Weights of a small transformer language model.
Training: a variant of Muon for these matrices, 142M tokens.
Each number is 500 + 25 x the weight over its row's rms, rounded and kept within 0 to 999. Layers, rows and columns count from 0. Numbers have three digits each. The size before them is the row's rms in percent of the matrix's.

# o: layer 6 attention output (transposed), 128x160, rms 0.0597, rows 47-60,111-123, columns 0-159
# v: layer 6 attention value, 64x160, rms 0.059, rows 48-60, columns 0-159
o47 118:546485505518495495523504543462480481490506490482502526482519486477524465498493446454538486465536534494462508464537529516505510528487559521485544499489508514491489500500485484520536544484469517502525494475457486469514495498500514518485531514537519503486483510467497549489521511515475517488501518471472509482518497490509470456495543486515533559554483473501515481523483501484495530575518484529493496502459522479473494500477484484500500466507560529476523510519495471503460559517490480
o111 096:505498471505498495513484496538552492490560490488470489501491497507489494531499517520463514496502471512520511521484494487491527503512465492511483518557463538511474498539477483477457452484523457468459478536550515491532522466478487463464445525508517479510455494505495525504507520468520511480555521512525500529501474521504468507478480484486473454489501533511520507461496488549487490454523522504528433495509516510534560525500544504499493523521480505464463465486485485511518489485494521
v48 098:547471487519515528522452518499538495501480454443504521511491504523481497511538525486479512471491497518491504499467509479479478511485498466490508479511480487461461482509505524483474514511455537497484486531465503491476500510481478532513467518464468501517547515482522540547514493468511521487530559527481520500513556522544513525464493552528470535509539489494449507498503548489527518471469524508462498456535491528480484528553552490480492488512506520489506481496485476517519467492501491
o48 105:468476511496514508525499489481522508481510486495528494514477464492412471491511551478497529447526454489482507509525527508522473493516527460505472462521492503470505455509511514486477498553456493515538495517500516501465535504486474558563507483524511501525452539516520497512490513518516515523489496488523511497525530511524507524498460516495484478479505546498445518494540481513494522443486501505493490475495505472473471490517488529468516510528494512552466524474472519528534505542474506
o112 092:493472529513484492488479461500523447542519509486479489483477524491532505484501460501472437560490550499512482526521519479487476528489469489493524515457510531536442523482466478484499475455540477500508482483475473485513468481507499495459493471465497525533502451493464512550493496501507465516466455514510491521469506511470502499492467450476512545490486505496528522492501432513524505538495507541514467518496522504502501473469499490504496506508513467441477460501513498492466497491515486
v49 102:494492497530511533503509528481485489478455473497510505504544511525502450535528552489533468475470471482494500508497494478498504488476507519501470517498499507545483536530534463457542509504519488520482502487510519470503521471474560483457458546502533518438480471494498521491500475493468508516468455495423494474487504458541490478506503463543536534504492496513546502502505528503489489494462494503503508500528511524510473447479492474518509512486476516458480464542487533533512516502512489
o49 099:496513552533528509479479514527516517485483500510484496541505479527484498513509535497515537483462500487480503453526540486491476551538456509505484494470495538526475526509508503502521513483471561492520508526521472520482551522483482462469505517482521520469507501509476491471485512457501474514485474475470473514482497479508535535424475512532511500506432482518549487521485559490483482529500511512489482439502504507510456452504506470496486458499492521459509469483504528485488520520491516
o113 110:515499474456455516509539488530480494455503500513488496505501506503513535511484489550528461523535520534503499529462494526490483460477496472493515513505483494454526463542540532506514451488504457569477508463470469502527490515527519504506543542522459462539444527491530477466475495534502505480510527490467500505497526535485490478520472475470505495516555502509469497539476459490497503503502488456502511499484512436496477519482504542481504506500512470492496544491493474489518504526505505
v50 095:512475520468487520536489488521506490422476518508465528490566486489475514513495528509523480481500495496509469485443496489504517492522503495493552529461485506464488496508515505491463475481491474515501550458486434509518480482458513477485481483503499503503485471491490514485506515518482469561538525501454495542526510527528523514476503488493532550542462487495474512519510512461552519490474489522498491520519495443529530543506501479453538498503507525490525512494483521521531517531499522
o50 110:518501528447506501523491500479477512471545486484439478501468490482469522482538508547493480496536483489493480542531479494475487524501502495512521493471542508528482531501549527454526489479511535522501488522496465513487489469486500451514503538475500494525499499491488529518518495523519503527520537473499520545542564496528488452492487513477536508503503499475473493524516507480525521525534552514526489463512515444533493543522505496496549503518468544478528539508495547482521525511513481
o114 092:505506480521496490490476504527491496506471518468548504521485491498545474512514477490493507513482490515503507447486496523504511478493490476532471533490490491468485496513478503540557505510503482515494538540455496483487526548510482561458485472527456513483508509546465440468496483484506482519520462506459468452462466519443485523518508516493500515511509469491510478465477535507479476501442443470513531526496493543483487462496505485480488497477517492542494490492502449522469492549487499
v51 101:483508511481510514490493509490508496489556517505530474521464490479498536509508486505518470482477482530490505478504432472538500453467535493494469466483494498467465504499478480536534479552475515491481483514483485460467550458531483521504491532496512483475495507491499501533514543511493501543548512509511501507520473456476498531502515496483482542493505553494475512484483500474466480542542536527487478482517526494492507525480538490485445549532498493457427501493468498532491514515506532
o51 113:457505514534459472549489512485519516481502520492499469496494543540499468494499500513502481495510462453464449515498470480544457493454499498519510496509520489487469475445488504528490487514471492456518521477511505570483524486525495482523500503476489492546474511513466509503485517498515494508461461495462501506505495502492502458551457481507509520493533492468506527526511466493463517539471506540516487486491508511500527469535518424508439514511499475506492487484500465538515506527474543
o115 087:502541514464500514458496515480471534521518481523493564503499505518490461480489472489515462479462538564548517492509519524448503531503481492476512492480488508527515512531493511482474526473514501546473489494534514481510487519528504499474519507513502506485490501474500498452501493512483488473518489526534490513542479515505516541469508554527510469546493514545496500501485553534501475465504520492500493542511483501517494498437506539495535484508476539498571501535491511502477449452490477
v52 095:440491516484509500519475507516527494500505476471487479457487467531522523483499482518492489481499490471513508492481516499510541500500488473461501488467462459494496468501480465545523493490574486474501509449482554505490500557500462505480474501504523524504481462461528466551490481488520488461469502509466512525451457534524497476464513497486544502462512436480475490476529493528495532533507494509514561475505519487482494509465511496526507486490524450506521502541521476514487495487508518
o52 110:474499493486548554506505527497496511539455481498473516509523464488482530497500504477498494533505438513527478522504510528487558503477481520496486448509492511497463511507472403459480479510532494467479496492460516484499523524476512460505512487532499483458486492496542452541526478461508508463481467487507510523466507542464461514504497474504499487494483477477460457511523524487515507488532499483490526486487493479482478488479518532528527467501536507537529487537531521529524489486484498
o116 089:506504534475520491497488510490531497502533499485523504522511495512481510511505501484474490526469520502510534539471499519493426510474479481534525543495524523550530494485505516527539536483486522512521494505529513520517472513511479545532477526458468504490490506497449515501502475525516505479555560524503515497525498517570527491487487555514519485540566488536452507518476486510498499495484534493491458492586545483547505507509475518492473500499504513521485510482471495490503518513517513
v53 095:485518521517459465515498492520475507469516547505479500443512477485512515484456510466522482504488521516501492498481485461518491496485454526541534453478524472505507466499511451470482520540484515519507528512475512491440502510553508526513476512563486497504521485483493506467518460422490542506522534515520503495515444491510498485489533501488469493520486508505505464467495502525522460531479532481521483497521483538515513507463503503532525513509473501524542500520538464519495548513510464
o53 097:466497480499455515484553478514478527475510502452498513442486476539501537506475515527519523495520506491463508506485553467491492427492495506538506466485470550492481463482527537510531494470501538467495487512489539514455486472482502488459474491503528498496511483514520466489500483542526487497489512491492482521472501472473491444476486519535430523501482480510512534470476496523475508500529500500540515502485524509437496530510514495528531479510493478516526537555523506511506516509493483
o117 103:492508529485549507514495527506513468475508513529531493514515496500496516495540470501498512448480493494564478499527465520532518489506477512528461521489479471523513522496510474482494504473538455489521496512505465473532507479478489482493511501490506509511495521474496520511509502506470496489481479501501525490531554502533516545514541481462532483464515552462517464527510516493492508474520480517458536486507497529568555540482486458522439460495539557526488518494461492467507464521481518
v54 099:520489511521509537509522514478518484530538495572496494490476466452480478489526477496490519522500492492489449478510495505455502541544503456516556475502523506456504513494506514537497463495499526443506508514539502524532516496448496505510499487531531501476486517484530510511493523528510505534493486524509451516549518503523541475539509494526506479500496488478548440519460465507527544479476535504503530462538478502553497493488518511481496515514521532491504480470534503523496499474493543
o54 098:489507466482508513488510489509502477490538503518472507464511512479492508502520466503526505492496502475526489513467485528507490501518526517470529493455495489465522562507488524545481480498546470514494448526498513504500523466485492458520505513452483477476490532480479524475523527496503496504444468503481524460517524468518557506531466493512528507482523485517574473527441470526514481463456514498477472457496490516501518454498484514479501503536492549525498526488530508475473495531564489
o118 105:501508577484453458527492502516492487538482491481522488513495512503501484490487547498477502485494500482507524532483493527539476485477544499507486477515553507526530509449497444470503523482492544468522536480535499532494454533525507474473496494527476520513485501521490488547491482506491500486502498490502480500468479546484480494508493542482488494499500509525454513449554539485493515521507525475534505530528502531457531516508502469509498513455505441464461489520481521477521476446477508
v55 101:495484525451483497491484490540460510529510477496506486472521484443492489489487528455519579502539496511484516527521494568496535526481479499507492510531452530495513519494541488508491505515505487474486464521489467478493509485492496504460498487469514493537459497451489514494489469495505503497496495521505512522531515568518505470516496470517504493466490482522517500506424540445513503494496480490552479523535537506515528458534519503484483477523480530522468512507496459473481513542494496
o55 105:537502489455495492505542505538485505496547526489471526515469512521497462479527542447508516507522524543515511535513515461505510501461508485537492508530480516500485535514524492509494547482521528525502498557483514473477465522489541522511506473480492517465472513503470548470456480524528506480523526510469525478503498464478515508489547544558531495545502505480504495507451505471469504469483520466488473497511493524510477486492544518490444522502520505534505503488541486493477520522550493
o119 097:483500475538487489512434500484500513519474452449535453532489474514502502492480480467520495477471491483486458455481517514453511496509511511494492505518574514502495454501455488486511474478508441526460522455503520512501520515503453541536493517527492521510509501502545489491514479509510505527509468508509506509486500544499521498453485518499490493523461519520491503539505483500520528475491535480500487533499517484485489478508457473527472495452441493490530471527490436480510536523504481
v56 096:508518465496508487523517541462497520491509531492504481497528473515500501536508487505461501462507515531495503497480510531526530484483468461525528473525522540472517489500473499511498541504489503493516501517490527497527467504515471468489487535451525502511489536476503493463525513468476490482507517498474472565505458478472530499507527483511462552467512531480461483447451505512477475517551511532457475514527469526542466548501479509502520467535486492481502470533470491505526476460554518
o56 104:507508505499471474485520520506484482494525500483476503494506469511456463482498502510480553499532480488444525490491522473531518462500481479491534447477479540530519488498509461493505507521490541504501480460503525518543450520505493484523486530480497539520496526476526508539561476507484529501485515447524433513515506472475518509567486490501524488534497544530514549493488486545495463492474468502502496516525494534466508490531515487556505477519522533515483478488482516522527518536520521
o120 092:510477499491497531474521490483518479550549515551548508530511535515501511510509535513491510454492538522535483512480441517475454532509530518505460484513508512475509533492490518500478527488493529508469511532506500472494530489490513430494512459513479461492491455442494492508489523515513492490495491549484525484515509525499498466465487519513492508503509445498465512510454518490452529510507518538467541508482507504471501547513573509481510538512472495491503522503518526533505506504456472
v57 094:499532508506452509559518537506459511563481506509497448513482482440524520513532524556517481527515520525540498505556501506512518501497521525546504516533525483489534531508517500502535449480508468498491513468476487510476493507542533460489453516517493494515531526479521530494464489526523468476527500502531511486474497494490458508512489518528512469536507518527480501497522490479527546464482460499460442509505515547513526496500525498502486508512479466468527503485477516502518507496535489
o57 107:493506528492510501520463519508488547483433460515477521510489496475544506524521517469508512487573484493506517487534509489495447471542487491528493528522452495493576481509461509503540462518505504498502559487481473513480501509486494508496482506536476466499483486448481509515490451523516504484521524502487482484480504500510511482427493496540479465502542486508531498504530529498486519508502507520498480481515496520497494553467502496481473467493556489482501470522517532523492482482535452
o121 084:487501466495453472516492526510499487539546559496493505483525501539462434436538486500517459492493506495526503523514485543484496499501519488499502516539537509530499497463506511493427526504458540510491474526522535519519494506554454468509533504539526529516494529517508469480491558506528520503463479521517500502514495471496461503480518492514520546481483509494464497507495499521489514474513460492514510478501494524456497476530478501505529544497479507486509532483539503490494510463467539
v58 095:512546523512521492507502527496517550496540474450497507481494491524462501505489495487522510473465528527455518522498472518528510514527534535527495501514496502502514531435488522528520476494530489490497478507490493480519497575493486479497488534467529477482487503471485486523493501524500487507480497480580549487512514461527521502500470503514517515491470485517502525488503530470530551476461520540522523532515446535520477469546507498478521537474474515550517525452497542490520509506499503
o58 100:515481505455499479481465538511533510534534445454484541553478457502459455506482531502514475506524506497456527513454498542512456442522504480507468487509511486471452505512495496501518497515508451521475547498497535499508442486468487486535500515490462510501507459489482499532484500514535517514499495454504493514546467485531509538476486514530503504523504509476519477525503505516509531496479510484472483522503499509500481512508478542503517490442534550500514485494527483484513504513452466
o122 097:457520490513521499507520448486462525505466500549478484483478508485510530526546497481499489488507463525507468489534512525533511501479543560436517484499474440516500492506479504498509504511513540485501449483525474522485528479521474533464482468524514467500456510489494522507468520461477491516526465504479463489483481504467516526535549509521500486487494505487522527499531535486511493504515510490499503501498502479497485493505517495516498501458483412481515513523445513517498460435479518
v59 094:507478465451499495447493541502508525479522495478512484463553473495476548537475576487502505482511491508531525498504540449473496528520497486480514514458529520505519507485458522474495503525481508459479455464521512531509504503491470467492502471478515525462486511480468483536503504482521534515488494455466484483505489474484491494487536527512503519485506463500466504520567448498561515516517498505454464495470504493470505480484509523527509515469531497507524492466507492473458508511479484
o59 095:514494496486501560474484514506496477516503494511543512506517481518480507509475507488490513486500497472478508484520540495496499550505524510492471493478493454549463501481480517481549447474519505468488436495491525493511504480533453483505527493477506517542520452486499501517502497453506492471504507476476497480501523476509551517496517488461511505533492519545488488482533466448487528488492457471522485452523491466603440503494476490516501517500520535495462514490480475468503504500487483
o123 097:478509472516521508502507467480511521496509532495502510470483536502503509539522441529495507492468464460479529518511428484519505393476509497524491507529503511532513524501523515511468568517491460489522497487532504484493534514475497533553497481466522472483493531484511488491488477515481505497518501521525475499463501491532480494546492521523477491518506471500493505499422515533485469445483498543483489526523511524461510484535492510485495528500494515495522497527501505520509455479486529
v60 101:516484527527493457462482500538476505454504516458493536526500495461521497473538479466474467520506507496457498459512506525498508522483535519548500505495521501521504499478520535515462481494506468467488538465503555497510487502502499469497506463520482518463497522420452509474487431515487531524436485509468534504527484521484484500520495458512504514497462473477496495513501526493487510501503519463506453520527494521453498492509527506473510491508490480482496502480467507456522467455507536
o60 108:519545532493486504483534528491481520468487502496439501509515511541497509500499510468506520487521517506450490473510517543488538519472541523515505496557534504482474507497533520505519508530552538535438485495495517516542480524465484517488519502507501515422524498494461517474488453488497535526495550478488485495502466519513440488500485431520455508508490502499524495490476502471479490539491509524524467519539510514505492502472482494493507481486514473509511481474497528521478531539451502